Weights of a small GPT-style language model, trained from scratch on English Wikipedia.
Architecture: RMSNorm before each block, rotary positions, untied embeddings, normalized queries and keys.
Training: a variant of SOAP for these matrices, 136M tokens, 4145 steps.
Each number is 128 + 24 x the weight over its row's rms, rounded and kept within 0 to 255. Layers, rows and columns count from 0. Numbers have three digits each. The size before them is the row's rms in percent of the matrix's.

# q: layer 4 attention query, 128x128, rms 0.411, rows 6-26,37-57,69-89,101-121, columns 0-127
# k: layer 4 attention key, 32x128, rms 0.402, rows 5-25, columns 0-127
q37 067:143138166132126121144155121116099133100092168070109132156158144154099130111091138151134086128152057138156135095130115135152113142099074105120143146142130135108151187137097154121140138088125123095134134126140139099138083150113154131115116097090108102175070130159148135128116122115096129135162142132122177113129132135126121118123145166131098073123119115168129130105121152132121167110125
q69 058:128157104118086124147160112143128129131145153125132130159149115127130158158121143132115112148125088159141105075160097103143125085124125113148140140111101135136148167115116133122137117104121145089111153115143146131147110086086104122142132127113156079088128125178164153084094115149133132186158139149106102139071112116139122106124168118149087116136128121152143119124113127093130130075052
q101 094:154142151177127130157147125120152151121105132081128136148135113146106135127069129169131092154118077139122136097167143122156100132131115114108131078089108131110149176130130162146103117103123140119114163118132141137138155104091126109143147117092145109122095163154159144094103146123108116134127153148103147094119135128127125106124117150173090093139107138143056136110134183085167138107106
k5 082:085164116110145137101164105138090108141164120147108125161105119124121146184164097103103129137120156184155093142127116107119130159152163107158124167123181121123114143121147122144141141167124093125107105164107154121111133131162152161104129111106080111150160144118126101173190133127144108140166123117093150137115117148156120136142108126098141156131131104108172080116154119135098132140130
q6 070:117127074122163145133136109137123150133123157147083125166168170139066123105135123100114100135122112115170140087099100086123107119120127128160113131133091162123143192133107112103131115133108133098134114097116161115143098126096147098110128096154147121114130104161139113130100126132126117148141163110184116127097181102168142104110113116154059110118144113123155121123116160124104159118112
q38 085:140085105106118162146144132109126134129084155139114137176114158168124131094107130138136098120105090135143124115091093127153121169105130152131116155128104113143150208124102160121149115137099111105150088145132169134152089139143151147129159100134143102116091123129153123120156129142143124119116175090120166079100147106187128102165157143117090098142125112139152137093128130144122140105148
q70 087:118159106103089127155135072134123136104121170103102119156130142132095132144114127155116088160100074113133152131122112081139130099132147141148157151093097119078136203141097132134124085138134115104113150100161151093145106112111116125153102117136132090111116141172143127094110132110129094155139171135139122118123152111140105101157118149168129080108157134157168123119115164110132129122103
q102 082:151111107128130152171146103148131125100099142120072122146135154102088148075106106166123102144127089108110161107110124101117144143181106112196160125098132143129111156125103147119113103165131105104118164122166138099114099099117164153151149085117152109152121098147159122118118096123130125140120138120110167118081137125130136093147125185131072119130125114122129126118141155101162127104105
k6 076:155116139147131119153126143103152132120125106079140095136112091116102139110098175138118139103141143116125121123136131194167091103144122105104154092123098113133157110119146126116155131104135139153159115137126122154122157185122105082154130146144118155113111120109133133101128161091099147114132107179162154078130144125109128122147114114129187068109126175158082168147168151125140117134129
q7 103:135096116119113148176129124134161121125078134156144156122115151095119091100144103125122148097134122121061143179133085156120177081115118115114120152111137160134143091100128109141106088142114147139118115158126134090154142138070115143137146157154069136105099161162136116120097135153114138131131111124101114160125130090143132144188119088104146131135121128123142165150134109107144110130169
q39 097:123132154107146151129133104101132132133132100158094085136139129162119144112061080118140113123117131150133151135093106108107116121071103082163151093103138119129080135147153162125102181095178111173145096139161090121098114136115095121126115124125110117116136119148097122137137112106105163086116134096137126168146138126102105154111159136115129139152117174120100115136071120115122106139152
q71 101:146141104106109128132138079146125122075131126166110131128093131131178128139154218102124161145086154125158123187164118141138131136146135116165133103155161112107142142113146136152133136109116136125117096118153142125163117160176099133130094118158165100086125130116140159109101143135098140129105197134143084146114169127154124127117134117141148124128118141128092142113148169134129119117098
q103 102:168139124115119162126119136103135104131143140132164159140121133142137147090132081114140121086141149148121074149101164126091149172121115134134102138061115121123111167156062131116091113140142106112110121138095127111105158144138097078126153129148146175149130129131137109125123105101122138121098069152112110114143156167129160117117154108139130132140083146175116136110147126169162151101109
k7 102:105151183115121107102144159125137131138107130150092155144151079164149104118130125123114131125151128088117174129158182143079100141123136119101122147134151103140161123129143114122088102140135134112130146106164113123110094109171153141097144108154124090175119098108106126163174153160131129148116133111100115092112081127143156139133107115111129104068137162114140137104169145168149152155108
q8 095:109133130086050091147156147121117121157110092120149170123156124151123111151114093096075128121153090097132165111127134084131129146095104152121151114177115099162103123118099123149129137103123119110149136140104130143145133169116155142093124118113132137118143129185113102125145117140112117085121135119145115118101105120131137141158119117129154078142141151103131145159152098088189178116146
q40 112:137130155077113109111127124154105155114122128146162064084112156109114130135156121131113092130139108123114095125159156081117167088195081120123107133146150130136118135098131129134157103141078137113121147138120163099112099163118118119101096138156141169134127136154135120118123124148071159116109095141166100117143148111124128079116144141115132119182133123124112102158149143136125131084170
q72 103:096128138093072147131172103127097129145156148122143126127186124115157119099106111110159124134157117143095139098174163141188155156181081144152112101124107093115126090142125102100128094111173124143109122131152138140165103133180103171133106106138107113135144090155104175118145136127159112142077147124128128120110114120095131129118130125120118126129122164137155126095143128121150160113135
q104 104:082118113109123118171164138131138063106124116128127126116123134152152103155109121133073113143117139109160139157087147133162149099135126110137105166127059133182146085094152143152115133105134136122107111110141151140136154096102084111122080100131131155131128146139143094122168136151142103123115146147105146114094106107142091087120150104123101127101190090130153119105111125145142130099136
k8 100:150126123154151156135093102137140135100127101130144160122122131123116157138119142142154126128150149173096191134156143103094150107107129129154127153092145120116147123130182168140136119090162112100100099115087135154104144139083155115164175115134136142150108088100184117097151099128136150152139130099122145100124126099160131171122165108156160172097163133174144133105118158131137115132137
q9 102:145108097109122159117145141117130081117136150137076102164095128174138148130098159145147145113080180121105112129096115171136111146113157121128141119164179116160172116144102116145170145128092122124131103109139093101138105103145167108128144104171132134110110148107111137130126103126123140142113109118189143097150132121144114151119132139123137124151090158102132155062127154095149169154125
q41 121:149130140083100145157098152101112106129132121162124138134097121157137141139118126141077129151132150113104114105135131124114140129103165136074168171140149145166169127126117122152111088099116139129136146116171102088121133107111151154159145130083112137140136131112101160118148137095143107121171108088137121110138114151086128119155115088093194123127108102136168128178144123128132115182172
q73 118:080142144095108100138108136147112128098105108151116124137134109139127133137159144133180110121123146100108117130177136146104135118132139123136093140089136147114109135103142124086157154122118136100110170171120139110080134083171120107119155122121058071152104140108125137123155143175160146120121122166119133123151129083104136119125112143115127140156087116142146105144147201130142108165088
q105 115:118080139102142128117132131130144110138099113149163158092128142165093164153119134098094119138099111094119123151126132155134163135107116087115148114141141146108155089120157136127113101157144120121098117149139128149049116122142159144117085130147111125132117129154146118139056127136138103118161106138118063131132115137118081113162111083117111156143153094182103157178133116114117121120141
k9 092:174085130112136101205146115130164139168113130106092107118119126107147144126119133147122130121133133152133110148118158121114116160112123101133105135085117145111097136123140128142143111065166117129170099102148133133119097107114146155161136105131120112122130127105134088132143092164173157115123147131100145168139141120104160151149153087073152137134125099152121164144130086088103178169120
q10 103:111116181098152171106139075142163117115103133127131084118098136142163091149150117116130142126114128117133110146165143070103102121161079118089119083130114155142152084153134114143153120133132093137106166113136138122082115125108107162126137182154128089144146114096154158134139125136132107120088157100124102124108100140154149121152156177132110144104149131147115101166145102117094134119116
q42 094:163097164130102132128151117180122109120130147179137077138159115108098123119121144131143139102139119126122150152130154115138157119162081151133113111153135118123152130112121086160107121111134121105122126115155132142153172121146126121122159167089104147116109137131140116143109124171125105099175131131161093107135098163123188171143078156122145124113113107137128069150137155114086152064123
q74 097:133177131077106155099123136128169100152144101113151137113076129084129140156143129136129083130172124121125126128150142121127177143107103134152125143116157133121116142130127134096158097100149147126127144135142120157129143141141120113142085067122110095098068068110118177180132133108127138129179110095102138125128132178138126101115123094123131137119135137148126127130112160141137142115062
q106 107:094120126094138146151101169145100102102121146128101103124122141144142092114118145134101164128159177098100119147119155109133158134114133171137121177136137090106163096130129119179071185134120133107135125132134141128134139149076113112148130103125106160173155135108121152144130133087124134123148132117146133120121138100131105121119157082148151134168132121147136200162128101103132113180161
k10 103:120133072097109098129084157099105140170140190107130175110135143098113123118130108096131125115130119098126165128099151151139162080110144140159106092118125140117100100130113144109107166081122157134108129128114128098135138104139147122109129113113145140066176090161123135115135122119138117158120107111127091115155103089110094135164147078105106138147101169115151116122159141134157125115156
q11 098:081120152090096107152115123159104072107152101127144139151128107172102135150161119148157117106135152111146135097138142148169134116155122131139156101094147167150120099128128131145127154149155132119151155122117143121122107122092084169107117133184125154141103136169120105109104127181098137084166146124128131151137120151112135137101146129103085179137116096096106119150118122101101144140184
q43 104:123091125135093114122167097090109126113118117111113091154136093130130138065126141137152094156162125162105130124097149126161125129078079085162156075158108144146145156116124160125155159147153120137141069128137140074130133154152111133145126126113120149157128136157095143121142122146117149135145102138088115118132169092137125145118128107134105155158156124122166058110132132139131117154143
q75 099:138121127133109099113154144140103106139104098107092123183123121119085124159145154093122128125150103111140148135124103147092129104151084126190141162170125123148211147098126137086119168130143085083148135124123123150127134121141098109075168091101146105119122125095141136148147113138143103133117101125156139090158150115129124123069139121131113150144113123128148150144123135109076109117123
q107 098:120129127120127121179156151153102140156148132120107145132126173121063129138136125129158114116087137132156078152122157118114121133120126106171108105142093089122160127152158126121159092093117127109132138089159129125118146120100138147100107133154178128135121076140153160114152151187166098122159106109109105110146142151138158162155123122142135099099140113093117137145085128087115084094144
k11 094:095148100112184174131112157069116087124149159140122151146080107147134127139146121139171137129127133134154090102124113129156157135085113092108109115145148122146102120144104134146156088099134098164133152175120126166137080170125140098096154085081139139137131147113118121151131114129139158158156094144149135153120149134146118107137120107138110089133139166164111140106141124127124166131084
q12 104:153132126145143109126101161200164128117100134158128139119173102116134122122133036153131139123120124094149145140174150138126084125125128138148182136114110167152175125121143110144117141130132160129122128130129166131096152115185125139179143156097118116132119150076115137170128119161093135140126135090110116140157123130127140118108102112150136159152101157123146126153114146098160144109100
q44 093:148149167124124135146129177119137131117169150126104124152162130112114135115119087124116163107172143158137117100117110114109096149127112132144155143093140096134164125118154172089139159152133093174141080126147109052163174114151102140122148125132129118156095124142114085137090129113142156101145136132128121115166136167154151142110133182141145085135080122139094152123153112142133113120140
q76 101:119127154141146108111185165086111092143106175102108144118121101131120124110091100130140108118048167143114162184140119121113159103101140148121105101109094147129098118135068115112107146137124171143090097134102105161138111118173123107124119120086154154140118150119143120121144124096126139132105149145100174134152153175113101138155132117136136153112137121135104133136123117134113096173136
q108 112:126158111097122131141167112120130132116081086122141113153134107126137130134110086170111119112122093099101169135152145125107141132124121170155137110152095139104112093096142132136129144159153104100105161132073126176117181135073144136146143149150119124184128175108137132132131090171143108109115120092181123162115130127107162086127102150167147102141157132099110116128124089129127144115126
k12 099:071115115164142129116109121157108119150108128097158163084104157108091120100122151120140133134112131136128119120124128123132096098108082144114156107134145135126143142162130128147144105137149157167164139112116111117163127136128072117096133092146098147137161129142108132112144134113132126136122129136108121109154155174102122121064144106126179143155186169135090181138135188163140127174136
q13 104:134136115165099149174086122112103142158150127140149140095143172137138127134100144084099075103156096144089157133073115154153156160171111108142108112118100139105128100095132118136130106140119099129090132122106143170152121144115116136122128115131188181133110098109092098106166141110112127127108148132128155135113117123114147124052127145124148107162112122110107118110098145138110165136149
q45 101:136167186139156127132140122137126122127168122182096114110130097126140111153184120161164106121146127170150119099140128120120123088141145153114168119159100133104112128111174125101153107143137110125118151075130150119119124161108105124175083105115129149132092092112135152106080136152128141148135166156098145124109171130140123100093143091080130092146124148079149115115132128103105111120132
q77 114:158121148129152166090092124102139154156130087086137132146128125118109066158114125158085149173129124123114131123156105139163113091128142130164108100128078113128109140142149142147108136145137131129088146141113104144128161142084117140124142128136091111085108118147116085110090119122125123114134138168191127115112141136117112140119151132146114135073091102123107062154165134135117149086103
q109 102:115117084155115128156104146096131145112127141111111096121128151175134082122100148124098141099145127164119117117160109137102148105090136155109121116158143150154144087081164123148174088165109127077161104127154149120134135163099122125149116103092146153098154124095169137146112175100154127114106087100154158133113137108134158093125113186126120091131131125112155105116135120125145141134091
k13 100:132113150131160077113102107096147125130138141125144098117131109133096133121150107151163122134120083117104126120132116126081098103133138150134112130132053145117122134159094108112157099084099127165132128171106151114126090077118129173114094164098125094138126154158101167137118143167130126136164110105121120105105146121137146107178106080142097156151160099113141154148128123102132112119171
q14 093:121132145085158146128098101126175108132100092174174163093143094145162128149115123147139115138158111142140118112136152112120098102150151116148113132114086171093160119189107147130145098097082132152072123107142104142165138149142144152113140106123093161088101139106115140116151100107091107120114154141146166130140155153111109144104121135129110128101119106157156075130103131135115150119144
q46 089:107132139137159172109101153123107105130073137121140138134134136131124142145157150132097126150105159151148151098137149124141080130117143101081142101115138148133127114104081117103109112082102119122102189114099098146141071139133117095106144147151145152114084125146159113119126174145102087153099103155130097158114129159132110151136106128140152153122088134086115097099063110126120135102133
q78 102:112129127147126132101104157137111149069179098152123111092138110144137147108103106138139097116092145134118095127133119090111157151151106159145182095149139135161106111111113138115108114149148137119125120148123097136172090128111124147091106124116152146184132108124150126146118129166172137127135102107104105095111124192134102145086119119141129097165123136187111108086141108133094134111080
q110 092:124146106115164117153101131127141104131120158111138087131122150121134147116080140144095084137155115101101136131143132140154154132119154110137154127119146129108120172136090124167070140127167083157141158086146119119144154139138089131134147135161100153100145129138151137108151153139123174155148103149117147137085145094120075092115140131160117154122109143148093128176067154079099127102125
k14 100:132158107115123110126140118105121164134135116130147126129198112122147147113099156133151180151114110148092105142113103125124169069122116092137140144152137115181128141104200124133194133151164138141122142148116140116097192137125120112101145116112153113145171147148116139135155146116129082147137146170130141088130147118154154104153124113125121106134091135096154154153155114120154105151138
q15 103:132101145099129144070154160163110117123125137142160128144133077111136120132161121125108173100149130131119108100093144140131125113127162120077113123153119133163146139154092131129093115112097152110100146175142124088155175107096123117172107107138148100099119146122122125157158102097122172166148113130131163158122124142137146141126137184079138119137126137118167104128143116114158186165136
q47 119:117118117111083158169098118169102088107148139133130148116113121142155168114142121124102175125114138123124116184125171131054180171122155097086137167158158135110160137154141119152090117100091137111157136126147142135135146099110138148139128130133140119158144138150135119167157149100111085183100124126118137145118103110101113142147131087108156142133143145122124119122163117128112127179130
q79 117:125138125108113172127071111169155138160155114107139124145126115121094179150136115091105142111148126086143128119047135149138145101096136140139151140124088104126109121155173122160167126118108137089099117139130131126096111135105147153129109142135137128121167120153160103128150156117141130191113112152130085152101115148157118104126157091164091148118164130110149118169127101116098122094131
q111 126:119097161095135125119139104081110119110098129115105086177095090148141113117150140108103127108144152104138164153115118159106149147151118120080110144111127108205134097151123158128108096130129114131114155135130117115118135126125145127165149104083097154153140128130145096120116111075138102134103130126121134153109071129132126100139069110079147100095153148100102090135142142122110122174131
k15 100:130150136164121083148140110118118094122125136158145096093155074119110125151125141127125099151171129167169124118155102142127081100179134124168123157130167131132117112139130137100174160101158074129154109121169084151129090156123111094135138129156103142115133144110112103106127160137123117115121103116108079079108126139136146106165126138159184118123161129127125133117130138138090083113122
q16 109:096162104195160097165123131174117108117164172129152107102164117115090143117079136121136150133138144128137089121128131125139105150124104125121162160126157157121133066083096143106148160131104121132123127138099134118094115106121138104144137157131140114112152088113095153166139153146101131107137179101127125114137113086103128104151128127138134134144157073147122118132152139108133123182083
q48 111:088116126107151177140132150123133129163098148142132136142114103124201110142082150119110155103112161116136147140143137170097114129076137168118097127121109123129120126129076113141118124154157113137140121140111128103127130094099134159138125128142154102133112157129147164109173090122127131150136164106106109143101113104111139137100154107143202162150182122140137168149089108111173102126148
q80 110:162140144138109139138116131117131108126127121103141158138128095182129206159127115161158152186109094083109164123141145121126170094116154148129104130104174114128117110128095108158167110112149150132150167126141124123100112112145137102151123137129117107101158104126100122155148122113138137152174118131109104132133075136179122120121145084127137134113118151089122121128142105060129097107163
q112 114:123105127126131149121130150096126096138156114165121109151133081145141141114134121103098158157142143144108111154052148127123142102128108148106145110118159125126121089102100076115118132119147156128097104085106131144110145145142142097129181130113142139087114116091119105108131135144122106108102094135057146148147146119133064169099116100124139105130107126113129120131091132098063088119134
k16 107:159073121137129157110098115099146152113141119132135141161116150141110119162155140080166122135140152125180072082123103155141170144130149115103163116108113086134144150149173067096103093120102113116111096136095114158134113133129143121100099122129142151170148090093117107146121122106087143109120113126142102096132126147137130161152116113098163158090097128133106140148154102152127110118125
q17 102:107084113127151158125106099120144179078114109134132120132139126205127130135123125121158134120137118146140149125099142092120126140121142145160107122116132109158113111143114183185146187122133150134169097115120106074097116132148108147089168148110118144124166119167124118137121121104121125141092099113159122154153102108112180130097122111143108146105168112161095153129135109157162150141110
q49 095:143147115133150098090087142137167186112167092131159130109186142117151167150063092145095119117110104135107097100114149084132118101133131075162134148123125110143131143109096115088112151147115145171080117126114168150123124099105162151159122117153128159138119099117134132106116141133111136136085123123127125109130129096133160114142136115138154116114122138108125170176107105165150111118137
q81 105:116093131134150139142151153126127143126144157126101114127137166114108108109097140128152141126121155116155181118114120099147163134150154160137148125092149170115124094161186161160110136138124130168168127136161129125134186127102126179110099138104126145120139089136076089119114135121144161123143144143136113163094075129103085107090095121129189117136122115155141130080135148154143118142127
q113 091:090087132096126099112124124095147145155153124144149136144092147118156133110126092110149152163139116157128147121171106134114152090124134129121096106111123116128104137168110128114095125138156126137143090141150141158135146155124109111097132169162177135137134102114098142132118119112118113106107118078153167171130160170127149178106122169141120152097119162154138128133093184111168092102181
k17 098:143131134153075090135117135160125109158127116115139157134143136102152104093129120111171140108108167117098141142143131154109137149142127142075136162114112114118107131073138102077132124106139159141180162128096100138129129152115137132166174103161155132163150151127136112145091139117129116106158094089121155145120119153142096124151114143168146165110117159118143109200096110172100137123134
q18 100:130118110108163111134119115130085125095132162117156105122064107118122145124150083089170107120127097175163136145144146150137135112122127122125118144165110171093159149162105101122129102114108111136128129126118130092113161162120101139136091138104149115172129071092108155139134125173101121147147117138103104125119107155101139151116147154153123169155083138144096126157164079111135158149113
q50 102:138085128132119095101132133147179158165157139170123125135130116134142116118152135114118124137107126120109114142113088173104148125157182155103100105122150149125122132132149096106102139151112188134148153127144135131092097136142065127146088130084121110123122142149115122174134131111153127126102191106096081116159135157122092140122167121142149156139134119107079164132098140108098162116151
q82 102:164214126120119128112108129116150132120097085114161158164134139118129160095097120130101144116175135120127125094124127148130114141088145113078144145144123118167132122132128119141146111138133170120142123066117118104133066111167122130167140150141169141129129158163126150108146146145111128123143114142089119139130067136104133112111131145124139139150129087161114098158083165123121084155104
q114 107:127131127150161176104142146112134113153139099123119165115093099139137102113136181145131132118124104115133117114137097113104133117144153107122135133073175124158119100135120158130132143180175103128168084134122100112115185115186146136106147122140075150122122161112074125136140125098138084140147150125100133150122123125140106087152179144114143150101091107092169154117115122114107112119124
k18 101:146176114152062134145095151136122104093136127107105107091106137116102119154099135137135156112117150083121128113114180114115127145124118108118151158132147110143129095129155156121106171137147117165102139151121135122117095117129161114112201120166099166110139173083150136108151129101150092125168159121173132109108134104119150136125132149106158093159079146138146100119139138139093124148127
q19 099:133156145114127123161097121172129128113139139150175144111132125118109078144119112109132097071085072142127133139081129156085119153135138193104108120111116117151097116149118116174071132148149157157124117124145125146140121130138137149130150165162112156130118124147092127142108172121138112115155105096149082111152110106113111112135124100117113168155145157154120120114142127185151120165154
q51 093:154122108122157119131123135110129123120123092155115118122138088130092099119132154159139158109142125091150124159149126127153101116156109158146118108157050144105155130114133063126170117108133123131151142147156161159093092167082096120086093168103125108148099128082123131098066141109100140089124100123124134103103123145094132127125131116131140124121170148111114127106135166098127124162138
q83 100:162173168109121138161118136135151167068116140105144171130104135121115117130125159133144111083129115120181149120102115133085133108143127114090130127137111146126150132165075132115112100117149105153089082127136124105128182135124120128144135144172105141122162123140134125175099129145133102110085105155166152178126149141110104148130150119178166116152087133120129145154121129121164138167106
q115 083:090111116101111086111101150114142119118092117115130141164165103123113160113135108174143138142131118176107101149128115120111117071153119087118130099090137147156142098147086097118116109139103145114095160090121115153132122117121131097126129143155172135112050131107073108123126071112098119088122122132132145130139124137149109163103119103092121129115142129094122131153065131104136143130111
k19 096:143108147158107100125127132123148121147118157132119100123106143097150124135098130135093171114151146122087114108190100116148082087115152141155130155116184151105155141103120069182185134140125145142106141118116140119101127120109101124128116110127120090136167104121142119134149094126161139113143158106144114152128097143103087130165109121163176122125138109129140115148164090112145154072148
q20 104:151124141128131073128161103093083106115120156166121106134104121119177198168153202162108118127122150149084115094136132132123095124132150110158122151093121152132123136137149164141155126130112141109137135143145168116125130091095128108146158159093133164155142117100120162124091159170087138122148103129114138124131141096153143150108148100120083121136138117114099117130117103171123138130123
q52 102:118170118144131111137155112123115153138135145090159166155129118136101104153151135140150125125171137164118170147159157136179137113106106130121132149117159147140139150081115166157192100150114142139129089092118155153121148131125109133075135150171134104146092135128173113092096123123147144173121134185130099103133101095170127125101133152139118117114144147139111141124143149169095122126171
q84 106:141121157137119163102104139094099158150179125133178130114146105165118140140131159154176142119158145109169097146131094121104115116147135136106114119143127130094103107151111134123120144116106099186119138153110107120148158159167125127116149137096133143155080114127124085120088142130118126111087146146134123145102162109144170177141093110114163129111130121096124160125107130102145062182117
q116 093:118156120128150203118160106103120121124115132123103121135150149126141130121101108150161166098154151108124173087090140146132142130130119158132138165125128138133166132086120169100113098132151110116133131125109110143151155107115109074157098125115095133136137102155133089116168104125116130170118098099152160189135117137097117144140149148160171102108117087141130073143128183130121136132106
k20 099:153090092120138134125146101172148172076098146123135072112129143094105079110070120095130100151123142121122086144143154116112155136096130134141140146158124139164111178121118089145101140133090127116150131109111137096186104143121147142137121083145128163130099152123110147117115168129143065129159149134129120129172108131128106102148131135121106146121157103127153104104165140129102126104123
q21 113:146124109106119127098137187150116108131138114103109091128099123142184113143172168119115141121175130133134163138139120086099089104139113145102109143105107079106121139113131119121107085107085122178135109137137139095121091117159120127121183080098109150134161124133159099125124096141119148117147157148094176145114181140153123113115103116125125118090124098127127113132176111121153141141157
q53 096:159131133087144149144091118096151126158111143135099125185179107166127106115091106119120157087130141136089099095132139140122083167162144107130129131118128135111143110149186123091143148082102097136185112104115106103128122063135140130128122109109109140105146153134123146115118119133119161101090084118144124161114111131138155104142140136138158126161172088151119125130104104156137133100115
q85 125:115125136133135161116117200126185118106098114147079103138113093136107158112117119109126103147131143112094108110112150123135121149117148119132115099162117163179174173154104095120145104103088162090102143115082124118119125143131144141180139102129129146089142168125109116147107128094122107129098146125145206143150118117125147131131121109091107140122104103126140119107161146146140119146166
q117 096:141132116121127116091149122094136115131141157139112165163128135076138157144129132122146067133134126161119109121122143140162137100139154151115104109143131108111102148187133133095157083137139104145176163106150102096091108161167127129096134146147152138120162148115132146117096144133098128126065070101109122131097151150131122104129133107136153168154108116111114095111087153114080127151091
k21 102:154111132117138128138117111136136154152130094124149160084133145109115141124099128161126126129127079098157130136150113191154168110128104138162141165124146130140121144133116152153116094144162134093179135141180106141169116130121157149115140138131179110172136100118110155129135146139143124123116127093158120137195098112171096108125100135119134137143123166165140130105073149080158088126109
q22 119:110145176161143088114143139150163104179135113130147126133161159152189139106098127103137119109110145108095138128144140111099089096122075120158154137086155135127168114128100075096105156146136163152131149150122115141138133114107190162168164126091093147124121122145149143140134140108140134131110134113144106152116104126122129148116114122162142103118123116119162102194119135090148120155133
q54 100:118133165137109096141122136169155157115135144160103170112112150097119166166177128141138150098092139126093153185120142151124123125126094134165126105086135110118136109128095124166094145143131125144145100147147060134144148121150101105133144138139163095129103157170099130129136108099127096106132079109119075164097123122105138156125139115153145113169072132127144127128143108135110121142097
q86 112:133147144122108114102104146096151123161123137135143105147110153144158106109156132090153138163146111076178169130105145122111139101112134152123176156083092074117132138129080110155100116157115167140091153109090105132129141145126129160125126149136128104100159143099118089137126119082160100142132124101155113184148096109127108155166108137130160115157106143126148121182138114136131134124095
q118 100:094113089118118113129120124181128106088134142169154139066086149146100116102118145115098114101113161129126106124098145146102096169129100130147126139144170112185127122112144126148113083119186122161109106144173159090135092096106132125140115128132092132117156139082131119102124145111116129128121123160130110144118127111110097190143111134141163159104123088115124115108145130173107107129123
k22 103:107120128173133158109139154108105131139148128144155120145176126102113146120131088151141146162136125135102136159139124112105125126118146131053092149169121109116134101143131120144114181132136142157104141126097136155143124128177145143138097121101129160137123170091110114110115128156135129132143128122103115127178090151121156080147148120144189112140138186150105195174117111159146151127110
q23 103:106108127144120114121125155112094122150113134163108157150117136146156102128102160145140108138099161116123138110151118088166148121113126119157079134154130125108129105125087149077143126151149106132150107143111112178158158125095121090120142085194160076157141131105096171143125117175157129125129105142160125144172088116124108140128118112148128169167117137097131117095125120098183119129118
q55 096:114098114098098128127132127151077122146107109130153095165162154136138091119136153120082145143133157115145114131091138142104116108116125091154162127130074119097133117165160155092106174138153153124144142131121128164105101158109119155111127100161129215186143132110105111129118126151141125088099149124074120158138118115136155116101153125147128170131112143149142136101144118111116102155140
q87 100:124104161149127107152140148121117140115159140110100091101166131120169145126145109147113132122134118122092152090120125092071095119122110147115149113104130149131085105140187119107092184156150091119144100143126104169111116135128110107110110144178193124186124143113106124122120135150107144109130086123114129124122132164117129161108164147175145134164155134112089145107135094156120150117125
q119 092:093160123106155096128124176110112094109106119099098129115116153172151100124157112125066127098120170091164133145128142141134174126134126137115114106119166113131142156080126136141121129148128145140135081130094133140145086125149117130141166154125149163134148124119138086134081126146169131131098101131136107116192107093100084164130141138113140149145113123139125135154118135060131161151125
k23 100:125158124152161141146104140119146125137138121107161110120139123186151128124115160113131172125102125143145128169135117131170135075158128163128182186149136107199154147162119129139142138141124141160133138161126122125130141094140137119091147164096072111108128110113145119069068103120121132119111134124117128127078095140107128124157133117115154142133115141133128144156078097162152108117147
q24 096:138112111101079104104110141069108099111134136139137133089115102183150176112155137148096108098134094127137142147141145136150093160142125168153121180126119122130061164087114137164142124141110102120146127137134104161140100128115156134126137093112079137114107120113163136186126131138134112064117116173154116113168140105133145132150098144160103142141126126122134120114131106104114151127141
q56 108:137163144159084122095131087106125167104156115166117111101124137127106131133133109098113091183124163112153137156117146134149155116133123113110132130136110139114111151134096116150101123165140166103132092115085126072132078143102135090163116122091145104100141114153119117181144128129121088120168148112177161142117160124103134146114085130113117060150149112119137144109140151120149122122099
q88 093:137096160184085151118155128107122161132150143086067131136099121140118144140148149125118139120152100120132114171141136098144118133102171157142128139123154156104103125083172140144142137102105098137142105132156088150127121121127173171101098146136132126152104129087106138157155108142144098078107146129161123119136168135110101115154125183160131090112126121110159116114083106147107107099110
q120 104:107133084158180122063116133087122135136160130097104114127118066120144151174132162107109076093168121103122143156156116109159114144100135137103093065120131124093146108146128159127146091135099096136082108134096119123123131147125144137087121075142114118156120116142131143109130129148159122170158087130151154145151136129125130080160122140125158142136130139129125101131128116121096139114128
k24 097:138109130136131169117149142143186092139120129107141140162111146082127182115125147161160125137108116144098117100150123102153109104114101149127115124126130130107129158123125109117110125122112165087149140149160161114159092125156122123133163113148157111110089112101092172107159136130110110187097087116097106077123123174143138127115173086152107150162102139121106149108093096148141130113154
q25 108:149127172138190135102081167129130158121133145136126107102104123128160078071168147097066088120130133140122162103135118129161106140101132118121180150122099130098118130100114106163148107114128147153115157129149160114152135157130098158154108104111097153162115139114156087168113144120125099142144090114113162138110156133165089133128108136142118105107117124143113127122095094150118130103146
q57 103:171115137117120135121115131151148107115120118109132137174086071153126100163140106098135105089133147092123099121110143114139100178140166172136088141095099126154134131159132118159136118156140128086094141108121110111151132129175140122140150119178140122160124114139114101166077134094167084129126123120134132151133089075134096101158124124114133136107117125169111126124136063098123125145138
q89 113:124121167145113185166117152085184072124110136110118114090082120106132144216103116097129127112142110115133135118133162141154145134096157137098115160140120126164150146135133102117122166144098158135110132092148091116132087126144117139166161104101103095113121125178126142143118093162159153158148152111107117123131133107147112124147125128107172151115145153136145096130123131133116157118128
q121 124:120109134110076125106125127146143141116172087134120143072173101101139132165114169158155139138113147140156127138126102132139147155128110096128096117161115130124133111140154141150130093089153125144114126145126131124103127134142070103058134146116186134125146078168097178113139154128126132184162117141134124098097115135103178117110119165146127150146142100140161124128123127143115152096117
k25 094:080172103136120124098140096123135161125123137096124140119153136114116174113117097097166113120122160139159117134124125124141125071119109145150117140197120108144148145065144131140098143133127142124132102127113144101136146129135147087118126159139091130132125143132133108130171122159142154147115146206107122111147116157141145167133105113125121118175135148119152097113088145163059123084125
q26 092:129150124117122163093156130160116139150159120121145155151098086112101156129105159107116171117161133154089143094150163142153111117094149153125126160094123163113162120127098129108088092111138124144169140129103128133123121108131129130132120128114130124098143099188157090144145137134118108098153108123145121177152140167187138169159146154104095146120165093151118084147142182114120129135121